Weights of a small transformer language model.
Size: width 160, MLP 576 squared ReLU.
Architecture: RMSNorm before each block, rotary positions, no biases in attention or MLP, untied embeddings, normalized queries and keys, capped logits.
Each number is 500 + 50 x the weight over the matrix's rms, rounded and kept within 0 to 999. Layers, rows and columns count from 0. Numbers have three digits each.

# layer 6 MLP up, 576x160, rms 0.109, rows 422-442, columns 0-159
438499440481463450412508513418471440488512469463540478558504452564527480559554400428508521484489528540557552419542525600514525507506488502481526456549587454449488453572507578524459510463568441494508550483399439510538567534529554578619495531528516417503546475444453574566583505481532521463456500358532429542535445494523442529500442450628571500468500475492435404442520566454578491451451527444482410462542453384542551534450463548474500513496575583580549439543505544589512583472618511
446464460536542579571505404503494522416483535427476539610527555559472442570519502537363597535505546550538440496521549471436545414503423476423427470564563542449517471482543494394447548468533478480529436498453478437478553613561423445541601433614515591512447470423516621483483580501531585518526514485458541527475523532404421580610545568479537447504573475499555557516459444443496450477426441404492525590527437536479503541511487469456488480559514528461569504569534521506426596466516456
414511505433458424463420472584497482464497538602553485519496593544528473555491554414481503529517502467479344589511561526435461463513555437448495430560479458457426429472467460504561576517512462479509386553561469462521548473571561507453516545513501422561520476457487500554527484395508540506494523505446491518413511526486478493474523496531485460537480538478501449534538597514572479544431493574478402429569523419460617539572496516472439538405533557558552490477491539536527394536529546
473399483461542569424456493548444535486470463463545543528504506524550473578467529566528542504537515467496531471496561527501398491459563457515537501516555446431516490464402505449514512552603496426467528353522464587526450473542459481550611498468441579457437507566565515602436554384412599481573555500578515520462465518543392617575490540492471446469438576589440532436570506471493505480446518485462485526542455526490545422453476552469521476512568443517483520554512423518583437543508545
447509462459546484429519533555473590568483619481550462550503472521491404565487499446442474469503474515525473421461503573474472490546492507496543472537496501574476387517499528484544448535517428495536494381428510549586549531517537546511477523524509576504581549450501565567545498415441527472446430428553478482533557544459448554554467516476458483468534517450512414458429487530566505496445490526412376468504545449435532539571420413493499481441500419565560459450492557473458531506511452
369458484599489578549466452563496559436447504493513471459548461554617461535461590590457554634373490516435499463418486455560472454430496539567489523511568439501430420532594458429512483517542390478434453499543492478431510626427473382568436564493492468518573525481553445543496492559544530556443543481511464451500588524526529528547500510497530468594514412443554547519463521492502453509488469481435475479555539463501470488496486557539469509513514504499632406457520452617549537459494463
544453520503539468556533476479426541532425430490436486538445491536506549499498498466516568532517556516485529513537471539571562524503457594523516502560533566530472384617510440530460536499523472471431471376456485565518499520524585367504565459537488516479480490519469479551550542519470434423448461530485494470489621546500522468505416492546546505545514494500592462381539461529488483516480487519480496457487558502529541523489417465537491538457543477562508536439548530451507511478478554
484553481488513511469473480461546479528482439554497450525588510513538514539462452447443479560605511584482524456524491552414508574533533478506500505535507512437508434485529442560571593538490451459511518520454521504511546489490470376536501464519490515477589540475506442463531491478623603501464370476577572547446446506461486499461483507452424565464538475519515490445511579492530483450443526513465432508498529489456503486500395485564419548572524509491521492478479461474501460360584443
536377467432502540464510406462449543608550478532506537464531475568548454504540498423591461534448552571573491453507559581500526464519556569543443479554466503478423574413503509499507634568531445482457514461529320504493399587500512603483512545573497489512440450534449546464563475430461489534461495453429449535447478490429405574377501480536481613487564582474403484483532518499494532499455470531470480426475502486512479450471465479514461437583583502496485532604415490498535504586614578
483460485542450491593517485455560521471512470528556518455593522500598463515601528520548558512497555548447450530509592508573539514556478540425651506524428452586408539458488523405468569525454480467545449404568533550577454529513560401468539472476423551502543550497423591464580493490540517559483482481477495571506545446517508508490488451554425457524485613453463473410557548477507416543557461496485512528618590507462559518546478524560491502547600465426538455533424424591485452512517541
429516559511511570505608537468561477591480447530484534551556458482642493516493533515533511467476534531599399526461528480576565458449470495501544477552499434434429455424541509491539491480533562447552543476481546549554416485479507541512515394497597451415449533581437552449553527412558468583420476443443469530523479412471475552428517458578507506425628507513399474405533506456548468415506476552499448545502540502516453538499518472580475463494513506403407501620508598546532433497575547
461551486476515566631467542619521473392557571481519575480543538466501476480515561455469470543555574412499434481489515409520492498509534490474500486556540550459410558431469466474557523466452456460554497494437480475499603504546509416628561471495527450473416509511462476431588493443455590515441461521509514528478498508507471601527560421487447536423459534420477428534504461514447497493490414526501503537495497521488480503451638503451518496541546500447580464429502502529466461495559519
432578539463518507506488377466413435538503535493531402497515592506534522461456486517531520597470530580436399476492549470447413438478473452456580529538577504447543462564448531482381467586492478437430478492538516464436545543444499504534535503516439490454508467544566469530531478456587589506596561606545415549611570417510433542482398463446536474379483523504519483518513530532457475500496389454444521556612465519510466513528497548610429533550478507494535559531571618532477526428499498
488516472348481588514510522549503463504526528565522455397455552467425494489569482438441502462559485479537427392526510448430547449489558424478476495550480542502509484529487561566495488506478387495477552516447493504520624525572467456538528475592464471466414424474516489550502539455507528484541473525501484497523440500450498514335612512598473456473520493487564505494414500462439489466488532532478445404506519505465519542488508452429534534454462530454549482561477422580526639462567530
462403425458451507595465592473529509454498546430523510569527537559475481449481554517465580465458613599489503443493531543532439373460543572479487489546500499425509523595473484456481568529530459429467519505558592529509497473498553410527496542440561559539488576488497475557504623560466445459507464474440443591372561464476455459529432459572509466536584586544483438538504529512590430575477462447467398415471516363518531479533561546513472468511501491392545362523455554603517505486489423
539433369523518514501501404603517428476446524583507457537471461473470442526452428501558516501507455614495506508454581530543495507506523520448568432510548473515470529521426552485448491503518555465490474487475494499440507557474565535522524493491410450463475511451467455461551464442520499504485485472479454521538492558499506490438544536493388538452508511471503562465476457486452489519411489501471525509576525511402469486521520517492480512493390567502528494558429593422470477419561498
493488514547484482527426535458556505581497570526477541440485559541527519443469469451422516490474498535567512414464511483576493462495540464460506510530507505547513443575511479468462599589504579462519463567549489518490471605527518442502550441525439469514500521490522563473528470417390562461506537518559523544538488546403475511476439480541520581547460525504429513471527539502546470509468524462498540474521430508517589493486516521498524551543526403476595456503458553472470444473493549
534515487514538428497557405465561489528542506419477579518549502529554482476534438392545566474491555485553453432536473530492533449489542513472514471562486439438471505444512488497481518499497541469334510469467481570522565499538500527531599573536480437476473495547499559472543487455495462514424421524585504561380487540459531431519544481474575533529446532517455493387452530560474484478504525388514559455441471576460643542459514520610485507552521527592496492470507443434561506492486442
519540461525478467670599516574488521535571580556507520461410529470489356463409461518537599473523430447535575386499498501569456508420529520429497489529559366535513459500456559565474489521530493473477500559437492457465555510487541519428482469608493521468546409483530605454540481431483476494454571488515518479507480506572540464481482541533529478475430527467439535401528501472491369521431576549510412480612469453480525539517547525416504539457513499518571544466542496454492440529518486
481523481495524550512511495498554563516465534537523478454496574513511525552407534489504534488536571484568475517570488480434547523472454508448472500500582478477525533526503575402515555482511508489527514508525513433554499531521499482502540474600550474479522474530460484603519488519470506519534521479552569522517573500514454547556455533528468441506521462429515506464547531523536469499445573475475496520542524436563514506403440495509554562474483489418496505606501454500519478552481521
465465548465502540531477547583595533541438592458559489519436575512581546526390551489463489543608522533494523470498558573438486427501428554547584471529494494517512510546532438474542449503490450466425461463552531530566547569541577528423575517582467455469530398439507504496525479532435531600393454501576400491463552541535538525491472483534481576567565430434521466508460449523517439495470537505330411444506472519472545522465466471501544568475422457499574412555539475512517433580549549
# layer 6 MLP down (transposed), 576x160, rms 0.106, rows 422-441, columns 0-159
503546576548551513415396596536422523503545447476562443593525530540389502539482412495509515383485472426503532415515507510547534453609465513464475521538446497570474412431469553536552440384449535682573515466502493549576532517503483521513518489464520532512458493495520483524477504522513541478558519460541534570476481580530531533469446423473479458471420510544576485536506588477565555553585583494426510450455461478514454518577476604472501463504464517566465479538494534511545548555594579
539513514469556479483522519555529546531442485544457499382484497520463506470498417459494532423454373519610466524489497577506490549523528481428478468527466468477422544512549413569450506451554517508544508509447502439563490446518507467524616359522471511592488470502593602427409527510417588474589464521538492488436479496513448568441367642503663519398546438511427609545473495485519578567521494516471562493532575540464442437511446458545509559524510491561452536419551510471452496503464564
459454490488493477470473488469455509513469414596483573492476527531582572465510417530523414540597451429420435540470517493352568552538532550551499578372537584473406457463504488473507580457485475455599464593536500438523408404509580515437441516490564533458564505466482469507551449481516524535505566521549533457454483522553454375526542521496540535439476421555451380616513521454574464525422542578533487490489457435537560482518456548468507496550470465570509548430474513522516448522490477
494459463428542606522489469586540488486507432481432504514434532482630411499443437534473510498541472557458576530547453596438477448515519582471392631469523519519505583542538429549418539505449511468506459424544495427529519463434507473544542600405505396489417449521535514579448420436361495564535531470415593474639515536518469477531524478449475551441488459470498542494573466463490532470456423495549505512469438483556501458517507449517459536483508558500468436513508535448557417431510477
490503480524453447481496528499472462561438500388496513520432532426409537562516481490520424489594510443545543514530549529410462434453535536417404490341495509454544476501502519486574410463514555504537543485477455494563484519546409584588489436485462584612552547420554444478517602546524505486515566469527542447517533433507482551460483496489576477492513471507425407566420423476573496475528473509477555458537458447499436486591523453489539506451519558463447538387538523474497457532535525
435557534510575472501557410444494469470479644447485535485639501457585494469527541466522398515447508508564521504508492422562549557494574433475521572489430614485477476479531512428409475557470435443492520548480551543490485495568575454463554439508482487459517587548440445514464553465439589425508459471383492459500454491542553513420441414570626462423516517505549455427449472501454548462383465476571539536511523604556534455471560507484495478504473542469499569464468572410459460460441522
515469467582436483572523500466457498505484492456561471577481505494515454609491526466439551526505507503552537500547558430544515471486494496540484493497449499428552526515524453504506477446438464459435457520496526428597481521560494478542529531542380453507493488500520537460470528414427481602438408508613554513500554524404532517518531495451481483476450419448603579460459476519491490570566518475523499512493439574443514493483554514471472495560470448518439525450521487581486368549423523
495509537527501517508479460608649526496539484502495544547577468525479486401425420491494514497488511498519416516476498476512581508550552519478546515546489397555549508528461464592535436507411580500469515410472584495510535579490487556500542473459518438568502447514514451558431507516538466441486481437460455511476556418526551528534453586479586463479425476494491479488472413465544623484470543523491520600536550524569493517427533541513586461482481513441537472468532527458538401492489499
450482505441521498530456501426447407498580503460510524481546615478514460500493480505587451592453418362568511499481532551479494429555498420552529453531559468403554549492488410479531480618524463558560493494537449449552516431520492550346462439451531626530627430578471474525548561499357492513510528532469461488514608373447456547441496506443480502565355486510488549455473499509502496512519519499478565451471493540546496530343551514524476365412493556571512483429580540561539506532500441
519471509533571564464545553482526430495482530516496560469554498601527516551522477587494470578621533622490417482616435481587517507473554476469537479388485483419407534417475483517606494487493510521576545522485481469480475552604449440465518411472546547438525557549457505508488518571507523439485530506476494511429465464560623567441519554553532450503433532513502531432509516539454477543548507457611430464604555488549543502487457536518550547443473501502475505496555502548511545516521519
505495492423535515635548478475354463412538487512551598468516471496480519536458431504587428531537515616448474495565518433525502491541518507461520500547419459493464449491494340524591492595538579572492474514458359440526492541542462495491511414531470439479516508520438477514467578497550483526553496498458631458455478418548578522526466497514600428490474518571397546472565437571530521504433508541527476489535522519495487500485496482474486465561462584510444616510466447507401412402521513
546594522356484480619497472547508568521541554550519503495425466558524491487480535419545518508596536493553495460514588538586525474519456551480593501513485490563547548427468519422478559525649539525514494557453499494414483495421491583603574435505450504543418585514480507482526443552591471433620461476530521479507573508505461550500472392549488508465484525510469433485406449606507486472570459457503550475442490500500500488534531585463544470557473475555480464564542561440472541520527490
473541557565416518601522550531467406437426479455426447476440531564482496384386495468434496427491517515507409536537474517470550486476430522441481482548475502447557397533441449575508545530507523508516611448426412589492467426498452519470509490609505563543523502486532423479403580469439482552497477508535477523403423469518488454623544521547396524597482458459442546566503489546476549425477438483491459451531508482513482455480535582496561457554540522527562461423462432595522524512430459
479491581445573526463398526563547531590546483469495461444502533486559456489484503432446533555502428497487481489453482489503508504433513468512556462537547546580390606618520461473545467526485502440564491544444526601497464496522430374438559638482528491511596454523565583490484548482566448500431560532583530530462466455460518563481493494476519520554462424514444589565553488492570439503526527547543480528502554468526547591496528513559543581545483494486491428516535471442477516513422502
592558420502457468514455503493560486495403544531603453529481433399595565418607495492537500471506453498453469487460527407561363564583483457469474487514433579463473518505478392582563547449521455493480493516513438482526563514502406447427507528516451466605574523493499526467450541529530489550591432527517482438464461470548587492548563480373581435445514476491443565403478466518533468548450526417482459540411584473486487529548374555523426451510540468472559505528520539516452492459552341
569478510480470474475564493474504498451492522417525476530412486548501458561482478500487460428532480501639465614513544509532470554446492522508423513402526574498495468498513482442498438530536529520491484574536539546494477557541533472526391461494443487578453522475471432419448522433486510594501506482468496498445498551460478495526506533496544591490490562521466489445548453509514485526492525471511522515456489515440505522513509407469556501455504506513420471479449417516473552528600482
488491531573529466410464530462463494575538507509493548522509497516455518438460464507425413547514453476485508497471519506488503512550500570541396543485478564576509425493502489592494590534515612463601453617558435497506486582440521506516459420530471528546488530441502456455512485479444508488535499522519504517515540552501492542436452532565499564498389484573411538573501474487534482522444550480436488490500499542567425436558463510504496433527538505551548507547430536532420505523478629
520510503518426558465526490397473498473470439476602470560563564505557438518454471581485477429544511648518484493485483548456479523526508525485474443402458536532513493432539536450509524481523416489505510497532507546588490473560511490541553437439506529473485494464462474504498481551553535499516570512449407466590451426534423557521440591431563479518634553429543479495480570528418523511513514469555449434517430524492424447484520474456456468481528460401470580465479487419459528448521513
497485477495469503433579515484529511525502517483420521534481523519540521474465486582609493496495487502488490445474530476582585492492520573499540531436481513546504556487506531477489462528402498422579590406430433500510535484512478525504470490423571532505530515449537605518572466530531509493458527568539598539557544583502526527601558514539490431468556505468438417520500445372375453454504505525566526479591450568524461443499480414534454509620487584365409564477518430468482526523464466
513523533449520496505488493509485557536477521510598530583504517548512479537509458477448496514486406467456539507491442437509457495527545456508534499461434543547519548570536470537517465487451511570534516466392550580523530504522571508508463414491519502528537472530499441554516504442512574578452503481511472478499551505504504531511499531475535488523507582527411406491529445492513531548462539490438478586511469477439542501489511496478438509498548567485497522443475493479490482483477528